{"num_hidden_layers": 9, "hidden_size": 640, "num_attention_heads": 10, "num_key_value_heads": 10, "head_dim": 64, "intermediate_size": 5120, "vocab_size": 12462, "hidden_act": "relu", "norm": "layernorm", "norm_place": "pre", "norm_eps": 1e-06, "positions": "learned", "qk_norm": false, "attn_scale": 0.125, "bias": "all", "tie_word_embeddings": true, "parallel_block": false, "init": "normal", "init_std_qkv": 0.0136, "init_std_o": 0.0, "init_std_up": 0.0136, "init_std_down": 0.0, "optimizer": "adamw", "learning_rate": 0.000638, "beta1": 0.9, "beta2": 0.98, "weight_decay": 0.16, "lr_head": 0.004, "max_grad_norm": 1.0, "warmup_steps": 347, "schedule": "wsd", "decay_fraction": 1.0, "decay_shape": "sqrt", "final_lr_fraction": 0.0, "batch_tokens": 65536, "max_seq_len": 1024, "doc_mask": false, "train_tokens": 654000000, "max_steps": 9980, "dataset": "wikipedia_en"}
Each number is 128 + 32 x the weight over its row's rms, rounded and kept within 0 to 255. Layers, rows and columns count from 0. Numbers have three digits each. The size before them is the row's rms in percent of the matrix's.

# layer 2 MLP up, 5120x640, rms 0.0136, rows 1001-1167, columns 560-599
098:137123143129137124200188126168172078153095131086141162148140162167185107140148184139145102110095121176195106130084168187
130:080112162179129143113129144166142132195128228141139135100160174120111077173108130126148134118155166148170136110108124103
085:119122064049200043171102137167072115117140198123135100072078123132057133111155119118163093137150205130128178105099122108
100:084075148152170082132081165149100084149128140158128168117084141145146120158064166063090169103170083091121134109084169133
103:097126127148147104151161132196131139141120163101139105114092117128098093143095215149083107084106129157098111088083126184
094:131152157125160096143124135166118188195159179047135133140077096130076103096150128166090134090172118112109093147200120130
086:154095177077079160140071126123078100109125142137148114153194210123115100094106206147056143083165154117098159115159177202
101:049120115123140132189110136163119165131111170098167090121184141161113115165093155140086163085146148175128126079138110089
098:121154132099163119133108132075135163120088183094085106129160162130050142175108158192121185096214131121104132130137155075
099:139117143150127106160128163139182157151174147160127122139176141103100074151140127113084126158081157103106139070081138152
089:115158102142122067132151140120110102132114162151147174136094098137106113070084184146081066125114175130171121089106145147
107:100163143143103103118145115139124183121205156081140162141129180178088118161143163128136131052159146154150146145079157152
097:095125200117158076161149118106153156097181128169169150092067098129116123122139082187190155147133188126152141097102199141
097:132138167100143121182145163117111187169142133122153159114105158127125100216083110105137184151121107148148103074127123164
096:138170108107194116187131090149112148199098185130186108106065146166103116158141178135068136086168101181124155117090100151
123:125153178092114127098114134157077137200126119107175204120110148100134124142143172091103130049126191182166106142158155115
089:178118156169094109125161100153139156135152102145155166099106129165153138142061081131089135136156127189157119155144150125
100:138150130157153126148098133220164104147180162130166106135141096122089157165078137118144152148128121132103161077095167177
100:122097161142082135110113165206159143141122106085163232162114111165120104164123177156150144142101100131091132121074108135
096:142184146117134094167112135130187165099149051151119181122153175072084124172060118105142127089140177140124107083115104166
091:087116133086113146099097121103181128107143176130114161120127115176122131144127149170118140059197142121125122113134102110
091:140129139121146160144105131110108212123228164145176196066112113161118125130100113145104135126171092087120134118114173079
098:090141156124126145082179154114099145121168101085107121101072062105100110139155120097094158105127124111102165115116158081
094:126134171119134152158105183172151111114189117123072159125204191130095182148079193194142144096102151088156098117156161195
095:105212161123101120149147129173131147107146233087101090136117123169160131131080124093123106130111184158143115091144178193
103:100109143113169054170092119143182198133132166125123184127151134178059094145087085144146149087133166112114092075101152114
177:107145126138143086179113122147096151127168158094141132066127162157040120150103143138107177104085091199108159169144169140
103:094175134079124053168082156115144107113163143128117175085097141167088089115115166123121120142110138155124150071140175155
091:116179131138176052186172157134161125171152169082103134103119136145067128135100046141105157091049164160143098092044168149
092:131134130130146135103058167141147163168143126126166150173091106177111084186105156150202171158128108170081102100184135191
103:098132205140172110102129164170094144114107148124095194088097140199102120134114107157168080112124128123151140130131145133
091:126121129120145101144054128106126191140193151129212152088087152170101108175086177173090178148137114122100117079143132138
094:094174091136098147162136090192131090127146158134146152134116155153101089201148073153109159101118133135069127096169140167
095:073139164183183135167141150169138167142114150131081158135120164147076177203093130134155115164115157114115117090086135152
093:085076133163119095125111117122115149153158091088152172092168177131171070160105125148146086071136163122136106173113205171
090:117175151116172132112180062163115095120104166072101148161122183092081106112159138154058113114112140144129109146096119139
104:141107137157113110115109127165081166173120122106195137115152116096148147129113130131084081079114094163127120129137132130
092:121135137171158083136058118160157064150084172105162167108114144160104139157130116180165106108120168108172146173061128132
094:052068109106117137177114107182113130141185160140175156119112166141051109127063093126133139119148109171155140154113104143
088:165135146131136146113139128162098157141174132083133155069151205121143132150095092191130151168127147085088035131155164136
133:058137130118149098124099155154105088122166147133112138057117146191068081122080115166126128107132078172154148069123149150
087:079103139123148108139073141171189090126123171113118129085070172120074089093123104158115126201159167083176099168126217166
102:111118185162133086141158168069160080149158114114123165110087145083148114098062152143168170123143136103145106162143167181
089:122114073184095109172155112177148128132139094137122131084140166115123132130133155130113158084093137134146179080129154226
092:132130162103100142199151172087088110113170222117115113107109153133067139110111145108071171147158082152137170148122159137
091:095163094109140148146163100111124155124173118086136174136120132137135125094160120144129206129131112182172067097215197158
107:120200125141128150096102100131159124158201201072147112124147115103107134142082060217104138148135157211142082126148135143
091:095161104132157164153143125102169181138153141066051132144162156117173124156105107136129117066203178139126139118138080113
105:112178141119174153108109161143158134136083153073117144055134225172151118168080165181089170115120128156145162106078078174
096:088103112144189114173115144141080149118143127142191130113125088163091078201126078159145183155128126114077094109144137172
092:162113097170161102168168141193158176141164157068128119123104078145171146136113147123159132101161135159156129103087111167
095:099167141164150081088089128152149108154098152155129167129083155182076114148159077113086126109097071158122140093119126137
092:094144079154154182131128142102114104152164077125160157098120161121104157147098174142098106115135172068093131109098107132
115:122132093166146070096121157129167120069113137136123136041138151184093129108087107147085166141121142151099116122144098120
091:096159145188140137122122156111169130123102109105147137082090118174121046128188122173116151149157141154143087163092143145
097:162153097124129152098123130138100187111169099115133146086111156164096094166139152141137082132148205184111130088125175110
091:189144128132140175187107101100096137134106155111106137094118166139086142160098188154128167140135169072074146053118092159
087:154112139114142082206128183151095109104142138130126123084121138105114122147063161151136145065135138115101123109105071116
093:109130147103145147169089109092125166163137159110100184099157136102090162147095142099110115108125109135163149129147133190
094:086135139173185168161113133118145127078167093094080149107083136161124152138117139138099152066128090150122115080155144163
088:070119176139089110106152096133170156149172204149184134102144159132119100104134134169110154126138195128128166112149098116
095:132113129183150129080086164142126148190115121120151200107091170206095086177113147120107072095122205153136135106055160158
090:128163136122150095154130099171196136141147088114154171097138089181109150089109132114092129131158082176141104126090196179
094:073092091166147114122115159147163151163149109093142166146099176102086059141144145181138165087115132183069111076133102175
099:173150121133163104086138110126163122148156123130148149166152117099124029097071173117121133092159123153118124129099100167
108:127080122217120165148098122133162098117152160174105132104144121159122060173089113145148113126175158128117146096090109179
093:145146175122136104163142168184117140117108136122113128108145175102107121145127155128147132134139146125151116108153115117
105:152161146123125112125156113178122120093107122102097200115125126173124166105162150164143194125117134146114102072083085134
094:143170144147132155130136176148152159158147151094075153155150144176089105111139151124140109126157125137126133133100102158
093:112150143115182067108118168199142128112126086098127114096124165130127057153131142133101099142132157153099131134123162176
110:116114119122141078135116105094102036125159119108119202107090108149171139082067174129140135092133149127152128086173178144
103:133123219135111161154129129158114112100125165166114105148111076129148103136096148134058115143109080153158092092069157133
088:147104079108160066134132145101138165174130116159132172118170165113135112110088124146122117125111083170099111122156125146
164:102130161123171131180173125138184163136166115124114122107121177161126106159127179115127209123200136138193114121152130154
096:069139167159106113113103117126157171115201094160135138128059136164136143148105132120101151107143176122105101166118143106
106:134074187176109110186106164142135114156188130131124162100082122139109130092135213179121179159111187180196100119109111210
094:166109171110212111099144174147166160152147123064120082133148155144124166130110183158148143142116124140120066121107177134
095:049127147168166103121110118123104151104161126145073135073093092156110092104127123137148121115079126154154122081160151142
088:113098120087082086174068124142154143148199142137143194121128167130116162130127112187122131143137105108136126119150084140
091:110167132188131142093154137158115148136173141151104199126166102128185135146162104239122126143093123210069142080113164180
105:127115151123145062133127207144128165171135175126186163165124127158125083149088161129163141116164162120145091141114143176
094:120135175116116113126126089125079138144167164082122152136129187109102106168094092083130132123132090148140065080112109114
102:134088106105124076118149127171172130104140110129179120143112205178113127144103150207052109168167132108137167114144185136
099:099162159137146167145099125112194130128117119122166159105120196151058124158089098180153182155115186162164156118105112153
084:184190170193135099137155148210098122124133128073147165112100065137109120137103124099102096155144155135131158156060104180
090:146112136156149108072134133215148091156123147128187196166119115116070079144164172155136107172130129132141135123072150166
106:091178113142100107124103124153145109113128140132082170148131178112148123149096123198145178137203193152087096121114139157
115:125136172130207142107124093108215136112159121090146172042110124226111167178090136117144145079153140092160122077156107118
135:078137139179125135165081063132143175115177133138081175125050140190145169135079188157165154116155096139088117058134143154
090:157166157134097170174132052135134152133128134174177171105120144126097162115170128170079106111144136151168112128141162115
096:055151149122152127144141150169100142114066158142173119127111146192131150129098176211063119151096149173176154084094128182
107:109124159108114110186209187131150147092112151127142155089091175132162166099151109158079151056222127166134140129095159092
090:124105126148090093164102142105106180081120162089126165083192126133089082096138185139139163104105129166191091113168143115
090:126139202137179160125119151153167171099088131099122097121099146106112111143113156125068112108160128168127104132143125155
094:137146142156157070189174183123130094060129141129131177087045127167104104080141128222098080126157131140147107072113130188
094:060099123133148143149152149168171100112184156068149135048125174173080066145059143178116164136110150174101144113155136181
104:187115175139093066115097197135126092153091123101124150143115167180130102113084146196163171047095175158143155132126146165
091:114181127092187131150157145141107126088152118157092116079167148186078056170100116196099127172142143110109116103108148201
091:113074159104181149136152158064155142130172105120080091153132166071137137110138093192125098137116182110101098041135130187
093:068061156117140139099091122153138201134166106093148178076087126063132126117093129141100148155148172132150115045126128129
095:137138107207110160166107202118114114129134192148143125132077129173155187141128059168100149131099137141116122082148113146
097:138141131159101158092156136126106128184167155105109116072133118191101174121203155087127132077151159156169122083140111185
092:100171148160124119115154165170101156144131099105185135151149099085122094171178151166126096117118107141106069143080151197
096:099155116149173112158132156146212075161195163117129127109155104111116130102125122148131152108096087177079099066100100119
110:072156217142159104104132168135096129108125153107160164131083142105138073142066187133146201179158136166114143029180107116
137:110152164169150095132151154131178150094156153063151129105073111105124142160027173181140154054141151129108090114125159162
096:104080140155133117104126127128188163180151165131125095153071150165139132150147123175084157104090126104075096099115131167
110:101088143127149115125118099137188132136119161062122143114064080141138108139100117185098089077131161078153140072111139140
144:119130126141088135133104114148092129122172135133111158099089156161102050138086127129103123153148136142134186128135149130
097:100181138129039095134112142135136153117185131167139177129094143128197112181079095107104126135132064119101110040120124190
094:037178133121155130170141110095145147144138168126098156134121121152110077179125148123133138089092153166088139080095098139
096:133153109153069154132074100129146089164139138072133144082141183110158160113156171090074133127172131154076091135137178125
088:104158142150157162126123079133067166140161151062111105047138149138122127171097136129080151097185140131120114104108143111
093:095129126106103103133108169142101139110139170086155124044111139157071060117150140159097151093068165173119135149114103197
096:141103107114093151178108116155116121140160121118071184107070163122129071138092099136104135137148091186148109117098187103
097:102127137156130128103144127041188085143127145118125080127123102179173075098073114151091107142177133117095139103090117163
092:172114190085127042178198104129129198060125209062143114198124151096144083147112127156134107128128157219137170088138215160
109:024124180113106059138104153144122084130153112108125169105114143107093111120104137142095172081122140137156127119095165137
100:145091118149172087079108132105129171115134191095147174152115124133087100167078121135127132106181137141129133101106094109
103:121139175142139123145090166145119123146153180127110160127089114185132161150118151146190162119135151153140122072133136142
116:142159133127157102131137070146072147179122132122077138142149111083128108162096188174123149106129166176075158130151073069
100:123104151117156091207096094127126122149152085085162158161087092084100061132084106107123109089085099121060136126128157103
097:143114181108176055144150171118084162174105168123103174075156176094074128118116152161162137110124136076100099097090163125
102:150133177104193093204088178120093083133084206169139143122180092087129096102108190121189152144145131176109156092145126145
089:100121141130172107174125094150158171149138122118161194123123163121090160116143068143154161124097149141123066102101120154
114:098127135158146105161047121145144132132149153126064112181015145106150107126146148142064146107165138103110150062123124081
096:071113141103138078140131106124138104130118123057132135185129169173102031150094127167145156145198161155167108159155143131
095:158116155102143119146153112183088082187121097130147152084147167100093055174090130192110165131143175112117122088083069135
102:141109134140120176155124143125158072139138167086145127095129196184075083161121109181080155112153134162133153110108091144
127:131122164135160138094159166143115133170129168099169141184160133186129124146076141130142181067152174194152126095133101122
094:114149139126185105085139054146136123109137151122105113102133151114095134148099161143128138104150175145152104106127105166
110:017188138155129071133124118116128131126118162138146191121108110145106094113102162109187122144141149148117120143123156140
093:111055150125123126150138123117090167082171149098123121115161123159081125137102121121110135089124159138088079082090188165
094:119110046088194097091057062131161147124168145153132136093131172116091132120107182114182144098144115121060148071101144156
090:158085156147091139126111166142150145085110101173097136133093174177100123132127212145082168127118109142103193135136125214
098:122095170083186064160095142166111094184108166100203100085121203092155101130113153139096181136178122169085076087115176125
096:044124146124171105163080131171137170136147158142139174131138133081160094144086119202059169087170105113154138153108168153
091:134143095108141123171101120164138131111180144099079131104091167158135118121138120176058196136106162052125102048154127135
091:122124161142136089189149178145083141154118139077126188074113135084051096102120133159096206056130109161094081083169151160
107:096135175130163107133147147107153123163120155122134168072156141149119057140121169195133135106100133112140098088123134164
097:180093161152138151169169150146139193135146130097175145177069141083138143177119133155108197101130151144120119125138086217
103:167134159129152082162136145098159097142135142134118195039104202140120088138094118174118135088109141205130081109100136131
091:094041083138168164132131174179166152183165206146120154096178164163118124173150082132099158102159207148119120048052106149
092:061115130179158034176136100137127165159153108108212124118127191125064121222117158136084145114105127085107132158153098121
097:104128121178124105146137093129226184162129144099087114112149177142151141075151136179092137142132151147153107137172129141
093:154147144098141097179092097134100102162187138119079138180102122196114094141101168180073065124129128111112148111088079154
110:124081131157092166192071111168165101087163139111158111086103179159111159151110112078132141067124131123147098065132199153
095:077203084172115097138140128118160227118145155112100148087182096178081089149120180207119112125130125135093073105108180078
094:149150157139209107112125126171063139119168111133166135100106103164080110088109121141075141165159118108167170127155192150
091:143133094160118144139113198072149115131153153164137164146103174122121143123125136125159133154123137126134082113086147176
091:129065137123119160128105117113144126112135064119113144160114119089138141071128149179098123171138119143125104154105089155
092:102122093119186134067156097172158154157114191173059172130140126147051180187106059201134146070132162214116142085108180175
093:151131090161152118116135069147119086074128203081126079094050109095117102119129139147140126155095128160076092078077114153
099:117149153098148127178120105170163100166212101064167107092089189139131148172076111179160169170142188147103152104117136162
098:125155131143125159150141218112183128154075165137153126105074157185110143132082133095096122110134140133134156104061138158
110:107168111137181064204106151119117140146116123151151149066102172125168083110138143225152136148113165158171085115091118133
089:117129218164191136077132094148159108121120133154128143064140082139127091092140055203130089094111105161142103068164157129
109:151131140175140177124105150135149131126119182169086123124131167156046121115117169121100183081146149124169122106081132157
098:063167198151164104144160087165105121139159158115119112042089093111121119142109207159100160073155190152103140088146131173
089:132147111120145135122136109120157157124193134061118149126153129135054099134093168093126139100104184097147095103161112146
095:076126110145113110076108130099154176113141125101113108060124198198152113090123124169166148153156184108097083094121136121
096:107095137136144145162123119190091126107087166137114120078114178167086205112100127135104125165109132128164133088132113070
098:124141173195093098172146162174114214109126186128177128064167109127170112122104094143104133149130107155161174122051063179
093:159156127148111146111131185082100126116113113134125091108120192197068124140075135158162148103101106123081147149108139151
088:125104174113153088183104153149128177186190102119087156093122183122071116153073135150139108180123123165188130091133144131
101:119131087129126133126152173114136144124110145086132155129106128142147125117105107150119093113146116173110114088166095159
093:092081168093099108146161106084155144149148158092136205114126149124083073160152121126175134106105142136102096072105186123
# layer 2 MLP down (transposed), 5120x640, rms 0.00563, rows 1001-1167, columns 560-599
080:094088076081204077089157143174119122168150125098096086141120142149148156081109071137106125102147106080166111199130154074
207:067145066135099145131106101153118171124132174129109158118110095154121111208126125143142112112145085132066149134146128093
025:114074187166117145129112147148166172147127128167110147143099102115149135194111158160193103115144162143160046142143127154
116:106057166114108100110138107127159072144178094162105183116124097118107172068103153097168127037081120125183121142145189126
115:143180102141131158170120141116095084153110171131115131108118148141193148082119156152114128141118117153150143161165129132
073:127103165146125126119150060146145122120099086189113133159161128152155155152087132169150126146164151143080113117092056113
038:135110121123106135120107118080153070128104102133139128115110188201132149179056155115154088103164113093154118117181115123
092:147134070158122158070135071148132093126086157146145152123146135164085140102096121172152128076138069101130151131145145145
069:119138115126117074148113149138087082130122155138048105128144175129151104123070118136196162147157161142144131068117158093
093:115158126093105146107118110101123174144114045123066164113071165146099118119104133102051136085138139154087167127161129115
045:151148114100122152145113184084140188185114164123073169178082169067142181150111079090133165091137170142116112216126113112
114:142101137137136118123139132097148125089150100152119128143141136140120114106176112115102152089117172083124114158113129162
082:158151123167158101104110127088131155147140101131154087177135160124174160133073130172114165125157128133148087172135151108
077:154086130074143126133114145150129170167148164142152128115065172103164134185073116168101190169145170125146080146145167134
081:133139078141151092131143105116143113186130082102120083126103141096142135163135174138136105148096098134168130176174126105
179:087158167108082105145118145114186120109173145119103114138122145170109086090091189119104146111159109154102135074123115079
058:175190093087149148104113131134069107137154062126092057136112100124112111088089179153153172159155163101104101118124142136
098:158095181105125138120140068139136148068118140140179052180133102100112144158088064136119163134185101121118104097130140133
093:138211107102128091080160118112114132108151104113122161138123113159148133148084090130040151130135130105184154095112172150
090:146137127132091164071079114150125129134101131191117105099097138039111133126099133135165103109093134111146129095137064153
034:105167102071186134125189111136161161125129164142126096139123047151144149098131076135155070163159173166170137049117127148
061:169097163156129172103107060119098122080158127137113087084131158124121137150116189124095135111128141109103166109113069115
091:131135123151097144115134132140131150144090101142115064149123174108201125115125140104162117120165084152062117140155096160
069:100144136169154146098120106234165134134077079112142150122143113134123105112121076109126144121061139089169132114172173162
063:114085076134119134111127104081134049113143147190088132153186102163131149121164120096166124120172190107080154194174144111
095:143155150128161107183131145108153121108086150133158084123182164109160139118104133183138109097140182112111095094156142153
323:110121120126106134136154136152115110070048072116120120081149066130120123138090059185135131121122118139163087123191141108
111:098079163117083192116175118143110128112145153165135064091164112096184138170113136142104144116163155110180115103111052145
052:133106091152151146102068158105176148128062143137122106124115133109081128183143115091179153097150095137102112118192091167
058:175145128092131158105127181145100088101103096101096125126077166117095121091172140097093170145188149156121114195149075178
102:155120076094122125136169145150118116146039174103119221093064139151171117151191146104173169126135115124149184085181137125
048:132112140112074120174133142134138157162091116116178079109166102115153105140194105164186118124093098173127140208083088102
070:134113099163103159109115167113137141105138172105132123151130155082254194123132084102106120093156145106075085115149146163
065:114128069158121106105116130173129137120106109086134091132149109158126080158185113083151059121161113114154182184146106116
079:102138156112133114167094145128171154154149176134064112123096147124110105129119161138139159089124095150199117182110099166
067:147131124125131151095146166116144179193119165104140058103162137135129090061130140209083135155152101196082137159112172125
117:217109137138106094120114084118119107093119143089109167168123101124094087180145188111088104111169059128148157094158137125
038:171098134088144161124107101147114069169117196084130115146089108134138169151098111150159126113141022065159103136175160124
066:152208122175151149133167084096165194060145142155171102136116107144103096164118110149139134115091116176079085134153133128
049:157165090153153086151153099164150174092174166090097098096166175174096156096117110145102153112149115159090166120145141152
194:130131105153163084093158106117125102117129105121116130160109086101154195150133144122174138113115186140089033103136146135
050:132138178126106197042117122133066120136140096163146048131093151098120103134152138164134166088142115101157099127021117143
108:144111153125133170126121161179133158080091138102164125139185095153140098186122073144163132110099131121123064105136170159
044:119173095090136104156098113140155078145064168133165128125125093098151183148130150118098136087096132190137107082115091107
061:139141171101105120143132138119147062099154144107119130140052073099154127079116153117145107143127106098194105156155168208
036:061141106135156118040152097117145177100163091115089108132175106133135155100184127070138066127103129104136167180164152116
123:144162090139115117147149118143072101150179118080128100087157157085148158153170102109097073141159111151119104115097083100
060:121125141129163108176172100119085101070074076205145134179139105123114164117180105152153091170196134123126090140112131122
127:136106139136130114115110091081118122107108092148111132150085089212173118122101096143143094101155139063137145147178178095
077:138116095060106154143174127163136142104148133121135073188145129099162110081115099073112105089115126143079094097113149078
053:137135143145118151130111139147112102109133063077084138109120114126191085058143155220090081130115098111126219125183096124
047:152181147154102105105137079131121132147136160095090074091155089143106101154161103071123078168099106101101143167189060113
042:165116122152188127051124095085119088122097127160120102152131164133159207139136147160163109113173154149130171134152118138
145:170159125155101117127141157153106154103169150110117152107152114187070052069108113145055104092192140159136146167126109126
069:130176128133103138133127141129089137145067087081089126140146092089155130091157164147095123146112112172095193168196062109
084:129167082117135173081117101141145152130125116072107171086155035088107103123130167038151072193112119120136161111124061173
036:112105130105169132150184139091092167163194165167100094119148140130173139150091126130142143115166174098200067126092142138
021:187146098079146116159197095156065174125118095113101137177037121128146153119146140152103109116114128071134118137169139162
043:127120150156129124056110120182106143101098087129154064148136083139130056147169107105116128172163105116153108073116153160
075:098170140127095153142131176123124147165130105127129173080107093127106144107153159088144159204078069103091125141143087108
061:164115137103109097086126154143087155181118069173138155127143140127165103100138157128195111100093087098180164212109140050
075:112119138116160090113166143061132085127035159167155114099116123211161175177098120152110087087183148112075134110130130085
056:106083167142133150130074124123181098100058118174145144103131178135143164129055167196167090073163147073123148077145163105
065:179140175169108108091151117141110086190118124169059113177068170076091198101144172105125100087139149108123127116158162147
073:075120121098176144163112147113129091121166160175096159085125205098123130124124128137136193085089084158172102155143191143
138:162189102104152157125158060087149132134162173077083190110136119114105092130091102147133156186128130105139141068144167164
054:086108109120174177094179117138087166092149126167134159162127095110107169108073140145101165083185155109134164110111089079
136:143159085119101104145192062084113098143115133139067127175116151144071125131111187143166159137139135167210164057143090136
063:160117083059156143115167138173156115164150112153103161110140117155114175113185142085102147114102157170155132063133096139
072:172147154130100081132137052143138130106066099116187087141146077136164156130215130107119155126105136116173132127130116077
128:128093083127124152193157143061166152176092087140140154128106153156186134123127067106139123074166105087113098099142132148
103:133152096128129133143151168114137188178104110118109120122111116094164149112159136087203116130190143158088127103142129114
037:125194133112160171107140150117158165110069188147161074162129061083129108111182123078187198166121125160207150116135112205
314:107167120135113082090138131113100126137102105100143132118119144115137136163155125100134139123112123092112108028165155058
080:164145124120110131120123146078141130133136079153151123091095134107150104164116053112091112116114135211135157134167141148
110:107134103112095135101100149164093179114089092060159118182084140146131134167175126079107156150160113128168138181117088137
051:141115151113144172166103157178151087104117119151136105117166149100143161090087096169096142063145083172112094115182152155
050:140157153130110195145067156130115172132084123104084132129133111135137131136133182112142081120125106152047082088090117093
053:150087140109105144166136145118143117100136123126166079127109144139128153110101088142128131160073115120198087133056183174
080:118107095136091169160067111069070092116176157095123190123148165118168113149165124115094062121134106165084180145154118108
098:131125147093127136131125137115190116137085149160109050155132119134147177106119115149161119085180127102147146107164133126
078:121123076100151114142057153153082042180108172091125093167113157136195163145170099158173101076089145107140116149095128152
078:159111137121139102112134053136155092122109105229107085140184163136112132110073103148132185095132218148139133126136168157
097:126089100183145186129137094071135133152112118122172151099130174066177141175116155114133160125109144127128141170161174123
036:120231151118102138128160080113119125139146068112148126110153068130133104132098131085155114099107148150149154212155154133
073:140156132139081157115105121127091147185113081149129121151094144068160154097147128121152122099113168110153133186143073092
115:118113149140153150123116116142142092066115113185144174138144138131167120141098164112102118106160134149057094123154108095
155:139136138117126142148190154145072107116186143138131213147124149192170121133144157159109061106105103126160147142101144159
189:114095114103086098059104158127127060130133187110121131159099166109127145144157103173072097131154094105161096091131196052
052:168095153141106169095083170093104063175108121152134124167178173094106144156172122114149102162109102171156123154152100109
081:142126111128133182148120136153158135187124240097150135122126166160161114136092182097145111044110063115136160100166132081
139:165128127045120186167107137134132093177155106168117136139151128135090084098143101137149164113189091150166169046147101154
060:162149125130154123072150175100115143196058162097088143143130150136147109094145119197087147128143117151179120150125141177
043:141039185174117181117137121112151070162096101098139158141138189110136067203113135186126118123111147129183116144088120136
052:186122085100138122119082100165117158143086113179168140157155135130199109199077097105161118093125131068121136151174116162
052:186094119137119167107158145104121133099131121149091108114136151145156142154161113104107151125118111101112085183159092077
125:139071142115158115139143081142190076122117121136098090118141165170085126112091142203118183111186090106130144063134099155
057:149158130172102153111101163110135121132122129132052112166118122117132157108121129154088186104161152117110159200114142142
071:159157133153135085101132100116095105193169104150103090140104146142167107079152146162093157066175092164155162147142116125
059:146118159104123111122189101097103104170142126121133144178151139091078075115135113084104169134144112124176149149143148073
059:140110072153117128116143164099165148182111121138139124181121142123186145086117117115135134109093200141112088144167166106
063:139095171148209121067104090144137122100124066166115140160132107096174150076117147087112122131104162079131150097104130027
058:152178084102157102144099153124154157118138091105105138124143095096129098155154113161123143101087163160113131209203147109
074:143090124092081159103114133186101122154107195162072078173139147111152116140099112104168101094138130078144084107073112161
151:102147155094094151108107146072094141092131111102097116153117117062195101120139107146132146241154144101149139120177098141
257:137060206094159124131093072110142125142094123178143136146124123121102175114092159178103120167162172088127113115121135127
096:123172169056158129173172142170114176106158144126234159119138189176102110111117130081093152133172118189134130162141172128
132:136108054098144123167134102080118101099099170128128080150111156133187142080082145152138144133108140080108151144116165154
257:135120125123167124118135093129156133131103153129120109145117114111144196144159117126147121128130136153093053123130124158
059:139115150123149090132115149174095056118142090154060156137134107164150076146183078138130079135072124131215100092167106112
069:182138146109102146095067199147149076154146085124102119170137104116139063102128180136103147121061095159123143134121128120
081:157090156148142188014166105133180104131079152144131129168124143151121179173107155190129120097174164091129148118115077147
039:158121094065139143124102128123123116107119141177133129154140112171115134126089131126144124082110086106076114254126139141
067:158166065144136163117118147130067166171115053158083148070142151149163159178098116097110096187072151159182081192189120113
069:081090163116142126139077158095119093118152089128134143141114096101174109124155170169079145109170141100125138165128108107
087:117187106129106134100104151159151097198114176132087110126092174100121161147125146140145132149128143101145204129144087092
060:169158106169123096128143156177200105144079142075137126091091154122155099148096155143112164142172093152102154089123156118
166:134120137156117043169125091127117147153147134081131198142141128080083121145109182130140159093116138144188121111178202106
085:139148113112162126146092090130140158183081147147165151090118128068109127049076179190163138099160106173146133072183150109
106:170123172090089130125147120109161126141140110034131190123137116173213134126070216150102151124123154151113156039160118121
136:094216129128102101216133069130136109072086145096117119085191114093091071170137128090178081093158145150123115068092156104
086:172155140153145107142122114065113130147134171161092071162074145130198169125110215162132149101099129122109082123156090147
078:148169163109142112136112083180125180104127196116151146107110057073119144125129193154140162050113156107162095096092107094
098:113131140138062159169032085192143072114109158148079108113144156150141087101155200088106159103142033154105160114139118131
066:098070137181139138120081107067122163167070158167076175151078152110124150127145147100145129097103177108075125112134077090
156:136133059142149104146092132093102148175100055135150184151119175087128156115109119136151095082146066075170123111138152126
066:095148157178122139152125164116169082131130107095121154115106128132159110130079095110192099140081131120154106205182105163
073:147135143096120169082187161097111152159140107123117121109179092104087100146180181083065095147145122144148161183116099149
106:133179127153157096103134116169107136149154104159116113095122125142203129094136124150111153127112141123192150134178184127
186:114124136111102124179133131117126085164175111132119175134147158175073139206078128166208155086103178108161128120151166096
059:092127134176160127123140090107078161098127125161110163085118115109127168100171140143099122076137154106130118148150121127
127:104125109157124172112128098052108101172114073134084133131077099109150165128139090145145116158145095104162119075175083104
064:145107132115102125089212139152112162105142157137145110110139119056110090161163085134153088115060148146094103112130124114
076:101110169132171125128120107151081123143150176139142090141149161119078101157116141161167101059185127154215137114080121129
073:068087105121122098086080153115120101157091117125098153094085181139136139159130183130134129100117130139096113120151170072
078:148154087102140134085120149112077155083134133154176102108108115140172124113073090124184130094161144101129104078131097160
047:119129078134133170115151110094156165166151136112115165155117130145151147152137071113125127120120123081087139216124074143
057:105154119106177151134164105119149116147178161138178109138155080097109145163100155151135151096170169119154085094100134162
057:162151101147085169076114119147116139128126129115111162095131169146174112176113107114174111145115128143094138146154113105
107:161114093107080128083101114184089165108062092132099080136159099123145151163152118087105048153111117116124127139159115097
078:140128046101154126093158123064101065137114107081095115093121154115127184130140139119102088167150204078121132163170126107
108:145147140102133094083146144056145141177114123151142131169118145109172112154140097136109155099113121122145146123151152150
044:119114144156134150102125108118099121173157151109130197148141116131051102083167162152073138122098134115130104131174178145
070:176150169151143126085243152200075153143145124119107104133095130097190154167173126170123085050109168142138179174076112126
070:156169167134114096121137117122110112181077106058077151160125143067105052118151152052151135148088069123160208119105123098
056:098173153083078140184130159127105126072083134056158080096167145078114139138092111134161107095095147092101146146105175121
152:127080091152183153123091090168126115133068164145132115148113127118078157102117168107205129099113115110143143113107165067
061:122186174139155146211148176179174086133130120129133164084161134084123141095181141145100048133128129130139103124160145154
070:147167120138140156140176147155165131101079113147133085109183103137185081161088145118137098122108147082130134238169126189
063:144138155097123179105167143133144182177148155123070092188104101151137130108119112081039154122116175094141175155083062123
052:112171053144145069095162162066135177147088124093087101110116145045160178091154115113134113113105134142172094203159147107
064:147172144126093121110101075054131142145132080155146110153098120074124144113136177169095167084145168141125112000131120109
052:201105109153155180060144148103126131138136129109130125184130137113099150137128096118172139124170160154131128148147112110
071:160155145135160162146143105080155093097113088135170101086106133148126072134107096141088116079177134082159164124130099107
097:137071126122155125130165157095136114102094174170141093131156132111138175118147160135194163063129170119171114128111147156
121:167158105096167094148161086119149144161139128183158121154150190024159136168119062117197118098110149095138114181126161139
051:090165098119153089128137099095096119144151132172158098095106132165182151109105144113196089100154123096174140132128164140
133:163147112115115147143144150149116159133111093156155101063138222095156111155132132119069075126112148186076165151165124098
098:150169121087162197167170147148119134184162157154101087124113163128145122067089162141088161079124069162164172059156180102
070:158126147115137147113096144082128093124072170163105111154152122113136199131158110122170164088178127155091085187121127104
073:122101167125167136164100138181142114075113177090148152139151159093135105089158138126138091186135058111100121117095162116
064:119111126156088063132096112134121090106087168157198124150174153135120084153160077113126158106139135158149138139102119178
083:129133172116114143125090132101117127215116132144092097132196093151160082100173147073104124142114127141206173127166117100
042:133159084100118156135084138140125132121141121138099136132117098080127147119125123193187110180094162114157124109147127150
063:122072072178136108121066158120149124164149131142183078128144163112154118157095147120146154130110164108163160148160132182
085:130111102139067127114103139210089133088130135176093100138135079201173120144165128106216043128136132131080132111095144094
068:098113140130136093129163123123147071156179178098104127096131138055126121212108179122168117153147094127135118125172139125